config.toml
n_layer = 9
d_model = 96
n_head = 2
n_kv_head = 2
head_dim = 32
d_mlp = 384
vocab_size = 1173
activation = "tanh_gelu"
norm = "layernorm"
norm_place = "pre"
norm_eps = 1e-06
positions = "rope"
rope_base = 10000.0
rope_fraction = 0.5
qk_norm = false
attn_scale = 0.177
bias = "none"
tie_embeddings = false
parallel_block = true
init = "trunc"
init_std_qkv = 0.051
init_std_o = 0.0
init_std_up = 0.051
init_std_down = 0.0
optimizer = "soap_variant"
lr = 0.00248
beta1 = 0.95
beta2 = 0.99
weight_decay = 0.069
lr_head = 0.00545
grad_clip = 0.5
warmup_steps = 200
schedule = "wsd"
decay_fraction = 0.758
decay_shape = "pow"
final_lr_fraction = 0.1
batch_tokens = [8192, 16384, 32768]
seq_len = 1024
doc_mask = true
train_tokens = 86560000
steps = 5031
dataset = "wikipedia_en"
Each number is 128 + 32 x the weight over the matrix's rms, rounded and kept within 0 to 255. Layers, rows and columns count from 0.

# layer 5 MLP up, 384x96, rms 0.143, rows 0-137, columns 0-47
[[142  94  72 143  85 127 129 117 102 154 133 135 118 145 104  82 160 147 131 113  97 101 163 165 133 130 133 157 107 136 119 194 101 143  86 142 107 146 142  87  44 112 137 122 144  79 121  75]
 [198 120 112 145 146 150 116 146  99 112 118 153  59 152 104  64 104 112 144 180 158 138  91 135 153 139 161 139 123  71 214 117 145  77 146 136  75 148 139 153 185 130 175  95  80 130 197 101]
 [120 159 121  89 142 164 153  94  91 126 184 155 174 128 160 111 152 172  56 130 158 139 109 111 106 156 106 167 163 103 140  96 114 134 144 118 123 111 110 112 115  79 159 162 108 134 117 203]
 [166 168 156  94 157 211 152 142 143 104 185 135 135 141 116 140 190  55  98 124 168 129 160 132  37 132 151 141 138 120 174 139 112 133 110 138  79 166 106  66 141 137 176 112 105 131 132  92]
 [ 96 107  30  98 149  72  72 109 160 118 141 167 125  98 127 136 117 119  30 127 103 118 147 163  96 124 158 119  97 122 126 166 123 110 131 115 109 199  97  62 111 111 162 140 116  85 145 184]
 [129 171 148 112 109 131 176 103 180 107  63 141 152 177 108 118 106 135 130 142  99 138 182 198  75 112  78 148  96 122 138 172 116 110  77 133 139 128 103  75 155 118 169 143 114 109 136 118]
 [120 151 128 110 142 127 167 149 109 147 133 143 163 129 168 126 124 136 126  83 131 170 146  99 151 131 109  50 140 128 130 188  91 185 130 115  91  95  97 143 161 184 136 105 193 117  78 162]
 [136 160 166 156  91 116 120 156 172 157 131 181 132 123 102 124  94 160 152  77  85  78 114 131 133 140 118 125 145 121 108 216 161 132 111 194 100 100 113 158 146 101 127 122 187 133 107 110]
 [142 167 145  83 129 123 146  70  67 124 133 143 144 102 195 130  90 166  83 109 149 128 138 125  94 134 138  89 155  47 174 191 107 127 160 156 138 150 130 141 107  99 127 169 169 118 169 140]
 [132 110 107 161 116 166 158 122 114 154 129 147 112 129 123 172  87 130  87  94 130  99 145  66 146  96 161 135 141 138  89 139 217 159 116  91 153 121 141  80 164 129 143  77 178 110 118 157]
 [145  83 105 136 135  84 142  97 118  45 141 121 167 129 159 127 156 127 119 136 111  94 158 113 103 128 150  91 109 146 134 115 116 142 160 141 160 110  65 144 127  87  81 150  48  88  82 140]
 [ 87 127 201 122 127 151 159 207  83 109 131  96 157 127 122 158 139 133 121 133 157 132  74 121 186 105 159  90 105 132  92 117  89 119 129 149  63 123 120  94 113 125 129  99 138 106 128 158]
 [151 143 118 161 126  94 128 149  98 134 143 137  90 153 150 131 140  93 108 176 200  94 121  88 130 104  96 135  71 116  84  93 161 107 162 112 133 169 133 100 126  88  57 115 134 155 181 135]
 [148 129  82 105 172 199 152  74 106 119 120 152 187 165 147 183 120 183 139 197 113 115 150 144 143 152 177 171 123 101 139 164 129 107 129 120  94 184  81 141 130 145 150 155 132  96 157  99]
 [ 42 154  83 122  90 110 138 138  89 116  98 113  97 151 154  99 151 153 191 153  85 120  74 117 112 139 133 114  99 126 139 140  77  45  86 104 160 109 127  98 107  81 185 104 124  92 102 101]
 [107 118  65 172 126 131 173 125  98 120 137 127 173 153 128 153 194 159 105 113 188 122  94 169 129 122 186 109 190 161 142 123 127  93 117 170 169  94 150 125 146 136 128  87 125 183 156 178]
 [143 150 143 150 108 146 113 160 139 105 131 117 119  82 141 134 152 176 122  85 122  59 115 125  75 106 166 175 148 141 164 145  81 124  74 136  80 204 103  83 115 144 137  92  99 100 110  99]
 [137 135 140  98 175  85 188 121 111 106 139 141 103 161 104 121 159 111  77 115 145 141 158 141 114 128 174 134 102  77 224 147  58 160 140  98 110 108 111 105  90 122 154 135  97 111 127 127]
 [140 128 104  98 138 111 105 171 103  75 114 136 127 199  82 160  88 151  98 103  84 109 140 123 162 159 155  95 112 110  80 121 145 105 104 170 133  80  40 172 196 131 174 105 129 114 145 139]
 [135 180 146 103 117 148  76  95 189  88 144 128 132 206 161 139 161 155  99 115 113 112 233 152 106 127 133 182  98  90 102 112  75  92 101 196 107 146 134 144 142 126 153 107 154 152 105 136]
 [184 124 145  37 135 180 135  82  85  38 153 135  97 101 190 145 111 206 196 114 126 109 134 155 124 161 117 141 181  94 137 141 108 169 129 109 106 101  41 119  79  89 214 119  85 104 120 151]
 [120 141 125 125 123 127  92  59 152 102  92 126 155 134 158  97 150 176  98 117 131 155 116 174 130 116 177 140 107 128 157 124  89 171  89 124 105 174 116 110 136 136 138 198 139 138 119 104]
 [119 104 126  80 192 141 196 105 149 116 140 132  97 141 170  43 126  34 108 100 162 194 126 189  71 127 142 108 106  83 137 161 101 144 147 196 151 176 127  98 147 130 114  89 168 143 109  99]
 [168 106 105 126 147 105 101 137 109 142 170 162   0 138 171  58  99  91 115 123 150  59 107  97 109 188 167 117 152 181 131 116 127 110 149 141 138 128  40 143 152 139 154 146 124 140 102  90]
 [145 172 137 154 153 119 137 156 157 135 181 120 121 111 106 124 138 159  90  88 147 163 213 136 155 137 153  76 160 135 121 164 142 139  90 124  93 156 141  66  87 137  94 141  72 134  98 164]
 [ 83 121  75 151 126 135 135  94 143 120 117 102  56 123 150 142 134 110 147  85  98 158  81 203 109 111 126 146 165 120 168 204 123 129 129 163 151 142  67  94  64 107 172 100 133 106 122 101]
 [118  86  82 135 115 120 138  97 137 116 184 110  92 148 146 126 111  93 143 152 114 143 120 153 167 165  83 105 146 123 111 137 145 141 182 128 106 115  95 149 127 121 138 161 139  95 100 161]
 [132 127 107 151 109 120 140  75 100 176  59  98  83  90 118 142 100  56 128 135 141 142 129 143  80 132 101 137 133  57 162 132 170  99 175 128 156 141  86  70 107 151 160 181 195 101 108 181]
 [132 135 142 172 143  81 128 144 143  98 134  98 101 189 131  96 191  86 157 130 118 125 120  98 115 147  75  87 124 126  46  71 130 101 100 118 156 116 100 113 154  61 179 138 117 101  94 116]
 [139 167 162 124 158 143 153  65 154 113  86 168 213  47 144  97 142 145 113 132 127 183 173 124 168 139 176 211 116 142 160 115 155 120 102 105  82 156  64  95 108  97 171 150 141  89  83 137]
 [112 192 127  71 104 103 120 194 129 161 142 107 119 195 172 164 125 121 157  84 153 134 187  72 124 166 162 118 138 143 119 148 166 130 103 188 104 142 119 140 129 107 126  80 149 104  82 124]
 [136 162 168  95 179 178 122 122 145 147  86 133 127 108 176 134 129 164  86  90 149 121 140 146 113 112 116 119  77 108 121 125 119 169 111  74 120 196 120 156 219  90 128 126 126 133 110 174]
 [157 130  99  79  83  79 120 118 156 141 112  51 121 113 114 150 101 161 179 140 109 148 134 153  91  86 147  91 129 158 152 189  88 101 136 145 121 138 105 111  75 124 203 113  63 129 128 194]
 [156 183 157 111 125 119 109 119  66  95 135 107 144 132 152 160 133 160 129 122 130 145 150 106 128 114 118  91 111 101 163 107  77 111 138  47 126 136 166 102 133 133 112  83 136  96  76 157]
 [138  83  91 137 115 145 156 144 149 144 145 129 120 109 119 113 191  61  95 124 164 124 155 124 130 161 115 115 124 128 108 131 126  73 128 128 123 144 118 106 118 148  80 105 140 162 140 141]
 [121  93 134 162  56  93 172 145 105 141 104 139 102 108 164  96  92 123 139 102 131 190 119 112 137 150 120  97 103 162 195 119 154  95 192 136 160 141  89 140 128 146 132 165 196  89  49 138]
 [124  86 121 145 166 123 105 105 161 109 120 100 145  76  87 101 160 126 128 122  80 211  94 145 119 123  97 186 111  75  77 123 145 140 136 143 203 143  54  97  94 168 110 132 179 113  78 133]
 [137 170  86 117 110  42  98  75  89 107  96 120 113 104 173 170 128  92 123  81 137  87 121 176 163  76 147 136 136 113  50 163 156 118 141 121 115 185 117 164  91 110 156 134 128  91 110  94]
 [125  83  93 129 127 125  90 153  65  98 145  51 116 148 192 127 138 133 175 130 149 170  61 153  82 139 135 169 117  81 123 190 110 167 112 120 144 124  83 142  91 135 121  82 171 126  79 109]
 [115  80  74 126 100 127 182 134 117 116 159 139 113 121 162 133 111 140 193 134 165 112 170 154 142 124 199 148 134 118 132 154 128 181 127 164 104 133  79 102 113 139 180 122 144 148  85  84]
 [124 146  67  96 134 182 166 151 104 145 175 114 119 116 117 100 168 115 179 140 130 191 107 175 136 124 132 169 112 125  93 104  93 113 146 144 128 165 131 138 120 111 206 118 105 101 117  82]
 [122 110 176 109 107 153 151 159 119 147 100 140 112 131 157 137 110 127  82 132 114 153 129 109  97 116 184 197 120 101 152 123 104  92 142 205 100 134 214 183 186 143 103  97 107 150 100 113]
 [153 180 116 159  82  93 145 169 118  87 185 106 140 151 158 140 156 123  95 118 137 161 123 135 139 106 128 156 193 153  99 185 137 140  90  94 138  84  90 178 115 158 112 145 155 125 183 105]
 [159 215 146 114 163 209 128 124  93 140 152  53  86 177 176 121  94 141 103 149 152 120 132 151 120  91  81  93 160 134 144 117 157 124  98 144  84 107  91  99 148  94 108  38 103 114  53 111]
 [177  91  60 113  84 160 114 135 120 105 135 109  86 128 162 205 183 178 110 173 143 154  68 134  81 150 125 149 201  95 131 186 139 133 138 125 103 126  95 101  75  95 148  68 131 145 124 129]
 [ 87 148 105 163 132 172 101 128 121 198 119 103 152 148 116 117 155 152 162  93 167 110 142 134 123 142  93 171  76 127 127  99  66 140 107 119 113 143 127  76 197  74 142 137 159 124  62 134]
 [136 102  72 115 211 156  38 130  90  86 122 202 145  62 140 156 127 105 177  81 190 107 127 122 146 166 172 121 129 128  79 128 158 112 192 119 121 142 109 133 102 120 137 158  70 115 125 138]
 [129 156 101 104 133 106 154 113 162 161 124 162 110 114 162 161 140 102  55  85 100 149 135 167 126 133 137 191 127  89 112 128 147 145 117 116 120 187 210 132  98 106 193 138 169 115 159 135]
 [ 98 121  94 148 113 151  92  86 117 112 121 172 136 145  95 134 112 136 116 112 122 130  60 113 135 147 152 143  94  89 104 160 117  86 104 155 154 101  81 105 121 114 111 125 125 157 144 163]
 [168 117 164  98 146 107 131 132  71 183 121 143  90  82 146 106 144  80 141 120 159 174 154 128 152 180 143 186  75 158 122  86 117 122 193  82 106 157 112  80 131  82 113 169  81 130 120 170]
 [122 137 138 134 174 141 152 124  74 143 124 146 145 140 205 155 138 127 119 128 169 167 149 100 154 202  97 196 147 126 107 121 101 174 196 154 145 134 170 117 130  91 197 203 167  89 126 145]
 [102 138 166 140 119 160 103 160 141 125 171 129  98 114 180 133 119 111 131 124 179  66  43  88 148 178 107 147  95 139  82 136 160  66 148 147 115 167  98 120 132  90 122 110 134 154 107 164]
 [139 133 187 112 114 171 111  95 113 103  84 137  84 156 138  97  88 179 127 143 153 107 180 156 110 101 149  99  79 107 101 151  98  85 131 162 133 166  93 106 144 118 181 114  98 125  32 152]
 [ 72 163 126 132 157 137 163 157 146  82  84 136  99 146  97 153 170 132 158  49 109 135 135 154 132 116 166 173  92 143 165  86 138  80 122 151  86 143 145 132 103 167 116 122 154 113 138 119]
 [129 201 175  99 177 148 182 141  75  98 125 117 102 177  98  70  96 116 101 149 206 162  92  33 154 186 122 118  86 167 123 146 110 160 144 122 129 105  82 107 187 140 109 151 114 125 138 134]
 [ 68 177 159 131 103 104 135 132 128 150  80  53 162 120 105  65 147 118  98  91 164 152 128  86  89 161  67 102 109 129  83  99 116 125 157  85 140 135 120 137 142  67 153 119 164 104 122 120]
 [156 122 149 139 119 155 150 131 155 151 138  91 129 201 171 138 143  57 107 137 162 123 112 218 132 107 149 143 192 168 128 132 131 137 160 148 118 137 137 175  92  65 128 134 156 155 114 111]
 [150 210  78 129 128 136 120 132 127 122  99  81 127 106 144 130 137 142 102 190 110 144 132  86 123 129 139 114  99  96  88 150  90 145 124 135  93 115 108 177 152 107 132 190 143 184 161 117]
 [106 174 107 116 130 113  55 156 121 100 129 107 133 185 108 138 131  68 129 156  66 148 136  99 167 124 125 103 121 109 160 204 120 119 140 175 112 139 137 153 156 131 149 205 145 105 124 131]
 [161  99  72  93 173 118 172 153 132  99 155 113 153 143  68 130 193 158 133 151 184 148 150 172 129 117 178 148 122  61 144 179  99 127 170 138 123 140 122  97  60  71 164 130 118  76 156 126]
 [137 160 112 137 161 137 144  56 139 132 152 125 123 162 117 152 144 166 180 159 103 166  96 146 139 117  92  88 109  80 150 189 142  84 101 196 177 126 135 146 208 170 171 147 172 118  97 111]
 [109 179 116  99 150 153 163 117 109  95 159  93 142  84 144  59  85 117  90 136 155 199 149 113  84 169 204 164 109  59 151 129  59 150 135 142 140 149 162  96 181 127  93 113 144 147 103 100]
 [131 187  88 129 127 130 159 149  44 122 131 127  91 143 100 152 128 148 149  93 135  94 113 133 112 118 127  77 115  84 164 129  58 153  51  72 133 172 105  97 171 109  45  87 177  83 112  78]
 [107 137 104 134 144  75 160  75 126  84 125  91  82  97  92 110 172  85 186  77 130 158 102 153 168 132 107 131 162 102 135  97  88 118 152 157 153 134 103 146 122  52 113 176 162  68  75 136]
 [174 119 186 112 133 103 176 161 146 165 149 137  97 180  59  79 169 157 125 143 140  81 143 190 155 126 133  89  54 126  88 145 168 134 120 148 102 119 107 126 146 111 157 165 115 111 133 153]
 [105 129 102 137  82  70 107 150 108 137  84 128 115 146 184 154 126 120 148 114 147 108 165 188 161  78 138  89 136 110  68 102 118  82 119  76 105 116 174  60 177 125 131  82 144  84 128 170]
 [157 154 155  86 163 121 190 125 100 136 129 156  87 155 102  79  57  51 182 143 126 142 131 179 161 153  75 162 119  77 115 131  90 120 168 118  43 164  90  90 117  92 186 199 143 123 133 167]
 [144 120 142 156 142  93 110 125  84 171 199 113 115 163 111 119 162  67 178 161 152 141  46 122 140 143  98 147 131 111 124 168 135 164 144 155 176 118 101 218 121 106 149 187 184 104 110 104]
 [119 143 122 138 179 139 113 190  74 119 217  90 158 122 130 112 184  72 185 145 155 154 157 165 159 116 112 116  97 136 133 142  91 139 125  93  86 105 161 189 113 122 141  84 148 102 109 103]
 [ 75 114  56  88 184 168  43 134 135 174 141 117  78  98 178 107 152 110 114  66 124 117 128  74  85 190 100 166 157  82 124 138 111  90 128 185 129  92 101  68 187 119 173 136 136 149 103 164]
 [177 159 127  69 135 149  94 160 158 116  74 134 107 102 130 117 158 102 100  53 110 133 134 173 131 147 126 141  49 115 196 134  80 138  79 112 139 154 143 119 206  95 131 107 168 124 114 143]
 [134 146 134 158  77 143  99 168 109 141 110 138 102  93 142 106 142 156 143 159 184  60 132 120  82 104  97 122 147 120 108 124  95  81 111  75 104 198 109 134 195 118 160  55  84 104 145 150]
 [121  95 115 138  94 189 204 182 134 108 135 124 170 155 132 150 125 148 161 131  95 140 145  85 168  99 126 202 127 127 107 143 155 113  78 161  92 215  46 107 104 174 194 112 109 152 195 114]
 [ 98 132 115 102  88 165 131 141  83 147 114 148 121 136 184 187 112 139 125 141 137 101 148  65 144 139 129  79 143 136 102 121 133 133  75 127 125 120 127  77 219 114 142  78 180 182 137 180]
 [102 160 131 108 102 136 187  69 163 131 170 125 102 134 124 130 125 152 128 118 100 121 156 110 111 134 164  86 123  81  94 171 170 127 161 131 102 124 188 168 155 127 147 113 129 138  90 164]
 [158 150 152  90 113 164  82 103 113  97 163 118 116 111 142 149 108 126 132 155 152 122 203 102 127  71 168 123  74  68 102 172 132 141  71 206 161  52 195 109 177 151 167  99 149 162 154 184]
 [115 127 112 125 169 143 142 134 149 110 130 151  90 156  84 148 165 137 134  75 151  99 132 159 149 167 114 169 145 165  85  85 161  92 115 154 120  94 128 129 157 113 190 157 117 125 153 104]
 [169 151 156 130 206 154 131 102 125 126 156  89 114 155  92 122 113 157 115 112 107 151 112 184 139 151 177 165 118 161 100 163  98 133 125 155 105 145  77 116 123  92 116  93 136 113 163 113]
 [138 102 168 106  94 145  93 154 137 159 123 158  87  92 164 128 127 150 157 128 148 153 139 163 119 122  95  65 110  96 108 126 110 162 102  58  87 173 101 153  81 155 216 102 174 107  92 125]
 [ 65 166 104 137 180 123 118 149 170  78 135  91 136 135  90 108 135 113 102  88 129 144 102 166  99 107 191 184 101  93 165 188 139 165 112  81 105 172 166  58 145 113 117 170 137 154 127  81]
 [103  97 149 150  88 106 162 168 156 158 108 100  84 151 147  99  98 154 146 107 157 113  93  98 127 150 100 106 109  88  12  74 103 121 120 170 113 147 146  78 125  56 141 101 130 122 103 173]
 [138 139  88 103  92 140 119 137  98 144 105 128 137 170 122  74  83 104 143 119 134 123  92 103  99 155 187  75 125  81 116 121  92  98 117 100 162 173  70 150 180 191 137 147 142 118 130 149]
 [126  93 194 136 143 159 130 131 127 147 172 151 106 198  93 129 151 138 179 138 101 116 137 113 184 156 161  80 103  82  82 175 135  96 115 162 149 132 106 147 198 159  79  88 107 155 118 134]
 [174 107 106 129 125  98 186 156 159  93 144 148 135 110  77 133  98 163 105 146 138  81 120 155 131  83 164 121  71 148  90 144 136  97 142 136  99 116 100 164  88 129 108 120 115 185 128 130]
 [156 112 178 124 143 109  53 112  90 124 132 161 106 131 147 132 133  99  98  62 160 104  91 135 149 186  95 191 101 124 136 108 154 115 130 124 149 129 135  78 183 105 161 139 108 115 196 205]
 [144 142 101  99 114 130 100 126 119 112 122 136 132 113 135 133 172  96 102 101 172  85 120 146 106  76  96 108 140 185 156 144 135 130  90 183  95 130 151 103 119 129  64  47 146  77 130 101]
 [128 178 141 131  57 175 116  95 138 142 188 105 151 140 131 137 143  80 105 150 100 116 106 125  80 121 131 106 177 118 121 120 108 134  94 109 123 166  19 158 142 117 121  97 163  93  61 115]
 [125 155 135 147 142 108 115 116 135 177  92 121 137  74 175 130 143 139 106 122 131 153 140  98 112 140 145 126  91 133 140  80 130  97 150 173 177 160  80 131 140 151 218 196 133 173  87 171]
 [120 149 104 104 116 100 141  94  12 152 135 114  74 124 133 164  83 147 118 157 195 166 113 116 147 181 144 177 161 137 103 139  93 161 155  90 113 141 135 161 120 128 207 138 135 131  93 111]
 [153 127 118 114 151 117  72 130 114 103 126 178  71 177 169 103  90 151  98 123 184 129 123 105 187 131 132  97 105 169 123 113 121  82 130 205 109 107 136 162 183  90 202 165  84 185 152 135]
 [132  98 103  89 182 102  86 125 136 144  78 169  70 138 127 145  87 140 130 171 137  75 135 146 185 125  56 171  67 130 113  86 121  87 135 186 104 178  98 115 163 140 190 119 104 131  79 193]
 [ 74 149 126  55 119  77 113  97 170 129  81 162  94 153  68  82  84 153 161  86 117 105 111  83 117 130  60 183 111 113 137 155 152  89 117 156 148 157  86  60 141 116 132  82 117 144 109 154]
 [132 125  91  90 127 137 153 117 141 134  89  66 133 161 127 128 104 166 118 106  56 155 106 104 140 148 155 123  88 162 177 113 148 152 155  97 137 137  75  94 146  79 171 162 119  90  95 204]
 [139  96 193 121 102  75 123 121 181 202 135 141 198 146 153  85 122 130 107 130 110 165 129 124  94 166 173 157 118  94 139 174 167 132  93  45  90 191 136  87 150 165 148 175 124 115 123 123]
 [138 131 139  51 113 121 170 131  83 124 146 152 110 139 152 107 169 135 145 104 143 108 155 130  84 124 153  94  72  87 141 164 139 133 134 149 136 115 168 114 103 134 124 102 161  76 133 147]
 [181 138 175  71 143  89  63 147 143 155  73 161 119 162 138 131 126 109 124  75 167 139 105 115 128  94 104  85 120 124 152 107 160  81 181 156  97 103 156 165 143  65 151 103 140  83 153  85]
 [145  93  96 127  99  91 155 147 165  94 105 139 166 118  99 160 123 147  80 163 171 128 124 138 148 157 152 127 126 143 103 152 140  46 161 150 148 139 125 178 134 170 121 146 148 136 102  92]
 [ 99 170 153 102 121 140 163 139 153 106 143 110 149 163 137 125 172 102  73 115 140  99 170 130 142 157 126 158 126 117 123 182 125 190  35 121 117 149 105 110 161 167 145 115 124 142 160 173]
 [179 132 121  99 200  87 147  89  83 179 151  82 118  77 201 157  97  65 132  70 152 136 133 153  99 160  83 144 173 127 155  99  90 118 157  94  93 125  99 123 131  97  81  93 130  77  74 134]
 [127 103 136 176 147 129  88 152 109 137 208 133  92 134 182 134 167 116 113  75 102 136 122 114 151 113 152 179 120 180 198 139  86  80  69 158 138 179 145 110 154 134  84  70 136 108 150 105]
 [148 114 127  87 135 112  73 143 138 125 147 119 112  88 151  96  91 153 109 156 132 164  98 133 143 106 138  93  32  78  98  92 104 139 148  78  75 131 134  90 132 125 192 142  83  94 122  80]
 [135 139 143  71 153 174 116 122 133  97 154 159  98 146 112  86 126 111 125 156  87 131 151 104 148  81 160 172 141 177 121 174 108  91 132 135 114 135  90  55  98  92 134 157 104 156 151 180]
 [ 87 121 111 172 131  97  63 189 133 175 149 152 144 179  94 144 168 107 103  75 102 128 161 165 121 168 233 144  87  67 157 216 126 163 102 133 130 165  85 104 111 137 163  71 184 100 109 123]
 [121 131  96 130 131 154 173 161 133 141 123  99 109 152 115  93 121  65 141 145  95 126 132 177  79 148 138 162 154 140 160 222  99 147  93 142 125 100 115 118  89  89 190  86 150 128 101 108]
 [ 88 146  98 110 174 146 143 111 153  89 163  69 115  95 155 154  94  89 139 123 140 130 140  56  62 139  99 145 140 126 173 145  96 110 157 139 130  98  66 112 115 209 136 117 114  88 101 184]
 [147 148 103 145 148 174 159  80 105 118 102 115 114 136  79 111 120 178 149 190 167 159 150 113 101 100 140 121 157 115 103 164 141 142 163 114 136 136  82  78 126 189 175 127  95  69 181 176]
 [ 99 154 122 105 134 123 119 101 129 117 149  98 109 142 193 168 150 200 180 112 119 156 122 142 151 148  82 170  87 116 166 114 136 125 157 145 126 172 163 114  70  85 163 155 112 134 140 204]
 [136  98 150 148 122 126 174 121 130 147 201 115  71 149 157 125 125 124 127 123  85 125 107 177 100 142 116 118  95 109 145 161  83 123 118 108 133 139 136 101 145 131 180  95 144  82 105 142]
 [138 218 141 118  93 127 104 194 123 141 125 161  80 144 166  73 136 143  74 155 181 105 139 111 147 144 165 161  77 110 111 178  74 165 142 134 146 206 101  66 166 147 113 153 115 140 127 138]
 [ 50 122  89 161 111 113 170 123 111  87 119  94 105 123 109 106 134 161 128  98 112 123 114  90 111 129 169 130 119 165 163 200 136  75  69 157 102 136 103 140 136  88 138 144 116 123 128 129]
 [131 143 127  74 123  55 124 110  95 110 141 109 171  82 140 105  99 129 157 122 140 132 167 142 209 193 117 120 170 117  90 124 115 163 103 122 164 149  47 141 135  59 168 190 116 132 166 196]
 [150 188 135 118 129 151 128 132 106 190 102 146 132  99 148 180 129 156 140  99 191 143 142 120 143 195 125 136 178 161 137 191  99 189 128 100 153 183 108 116 102 153 127 123 104 135 159  87]
 [108 146  96 115 195 161 125 110  87 163 108 147 129 149  69  96 108  84 166 136 147 176 101 110  76 127 145 148 133 135 102 109 138 138 167 160 182 107  74  73 125 124 147 132 146 137  92 127]
 [107 126 149 127 141 122 132 182 111 103 103 169 107 170 178 105 103 114 104 213 125 132 147 130  78 151 127 156  90 104 143 159 107 114 149  97  81 170  66  90 138 125 146 132  43 126 122 154]
 [138 110 113 130 114 130 117 120  99 148 125 119 156  96 190 174 165 129  95 173 140  94  65 150 154 148 121 160 134 111 127 113  75 148 157 107 181 158  82 114 184 128 100  69 181  96 127 131]
 [137 165  76 116 226 148  77  92  96 121 113 105 106  96 133  77  79 119 178 123 129 145  65 111 127 187 113  83 123 168  65  84 109 121 122 127  95  89 151 153 121 120 163 145 134 199 130 108]
 [ 93 140  91  99 146  60 140 130 119 196 133  42  98 134  99 165 104 174 173 168 144 184 108 129  97 165 178 147 137  70  86 104 123  93 113 131 142 163 104 112 122 169 145 153 138  75 137 192]
 [145 158 146 138 182  64 101 185 133 122 194  70  89 130  63  73 125 129 127 101 142 149  78 110 172 100 143 110 104 121 153 127 125  75 123 153  95  98 169 115 194  96 104 112 172 164 117 103]
 [139 154 140 155 151 115 113 127 126 132 145  56  97  96 125  88 162 130 145 109 142 140 160 129 142 108 113 114 120 115 155 138 131 116  83 122  63 179 103 119  71 182 140 125 116  90 121 138]
 [153 137 125  94 126  60 154 104 104 120  73  90  90 157  83  76  99 158 118 107 145 125 133  83 152 103 210  92  77 162 133 176 170 101 123 179 103 139 134 135 148  79  83  99 159 169 126 118]
 [168  82 187 108 130 105 112 137  97  99  96 134 156 106  81 101 124 140 137 139 153 120 134 142 144 168 109 139  31  83 131 136 167  57 175 189 129 130  83 118 189 141  92 124 142 131 142 143]
 [132 140 118 123 191 160 108 124  86 112 171 139  80  99 146  99 146 116 178 165 117 133 126 151 166 138 120 185  95  74 181 168  90  95 144 124 117 136 171 107 154  99 138 171  98  84 116 149]
 [139 127 137 158  92 160  85 143 151 139 108  91 155 171 193 156 100 129 149  85 127 166 163  92 191 143 122 145 113  87 188  80 164  91 136 126 152 152 196  90  80 162 162 121  75 178 140  87]
 [108 145 139  79 163 104 172 134 102  48 153 142  98 180 199 165 119 107 151 112 120  94 122  94 100 128 117 131 131  74 153 177 155 133 113  40 113 145  27 155 158 150 152  81 120 149 104 112]
 [ 95 133 109 110 175 182 180  98  95  56  70 138 165  99 173  97  58 111  97 103 122 167 130 153 111 139 159 153 102 100 122 106 132 110 140 101 168 161  85  88 154 158 146 221 106 101 115 148]
 [106 130 203 174 162  61  96 179 170 157 108 184  58 123 144 103 149 127 158 105 173 126 171 116 135 121  79 129  71 129 147 134 131  89 140 143  21 167 108 123 140  68 126  89 163 162 172 144]
 [123 126 147 187 173 123 147 103 143 148 113 126  94 147 148 127 153 124 107 133 154  92 116 158 114 104 102 116 124 116 145 164 140 145 133 149  63 155 105 173 179 128 161 176 114 140 103 140]
 [122 105 152 103 128 118 138 125  64 123 162  93 117 170 169 156 124  92 123 142 115 145  88  78 124 139 147 105 180 124 165 154 116 178 111 108 137 113 142 136 132  84 157 103  96 107 137 139]
 [185  86 151 134 128 107 159 105 136 119 126 117 135 160  97 144 119 173  83 200 148 142 105 144 158 127 121 147  80 124 132 129 132 115 127 184  61 109 148  94 138 136 135 148 129 177  80 126]
 [122 140  83 138 195 127 154 149 145 133 130  77 151 181 134 211 187 179 176 165 127 112 118 143 183 102 118 140 127 134 112 151  88  66  98 155 113  97 167 142 156 127 163 139 135 122  96 141]
 [132 109 104 163 119 146  71 128  93 134  83 121 134  99 153 126 117 151 125  88 106  50 143 136 152 133 125 150  85 131 167 132 101 174  60 139 109 112 125  87 105 116  80 100 121  72 107 123]
 [118 138  36 112 168 131 102 146 132 122 175 135  69 137 140  88 123 106  96 108  86 168  94 155 118 183 110 142  75  55 100  86 110  98 140  92 113 111 120  96 123 106 166  88 145 116  48 132]
 [113  94  89 139 133 133 113 115  86 176 120 119  67  79 193 154 151  75 152 130 104  90 123 135 136 128  79 108 155  79 201 130 115 118 101 130 148 111 120 157  71 136 158 146 146 116 117 134]
 [147 154 173 120 108 141 124  92  91 148 115 136 146  99 108 159 144  39 156 127 166 100 107 194 149 157  97 139 162 100 136 179  91 197 152 106 126 117 113 148 117  99 131 117  88 163 201 170]
 [196 101 142 141 138 139 185 117 104 124 149 129 183 145 130 105 159 145 113  80 210 138 159 162 124 113 148 127 123 135 138 136  82 165  41 142 113 168  55 174 152 141 103 153 131 100 122 160]
 [121 121  84 100 130  67 181 117  41 164 146 122 117 232 115 134 137 136 178  90 114 147  65 103 150 178 175 126 115 168 107 178 118 121 145 168 131 128  74 143 114 100 133 125 160  98 138 162]
 [150 136 134 119 132 147 116 137 136 146 100 145  88 174 153 135  68 168  86 133 120 104 142 116 152 125 120  94  96 137 124 123  88 126  69 125 115 122 158  48  79 105  86  75 131  76 161 177]
 [115 138 144 179 170  85  57 220 120 125 172  92 138 117 101  86  96  90 137 103 148 123 142 115  84 101 143 117 153 105  84 126 142 102 161 117  69 112  55  99  84 148 195 107 154 173  89 142]]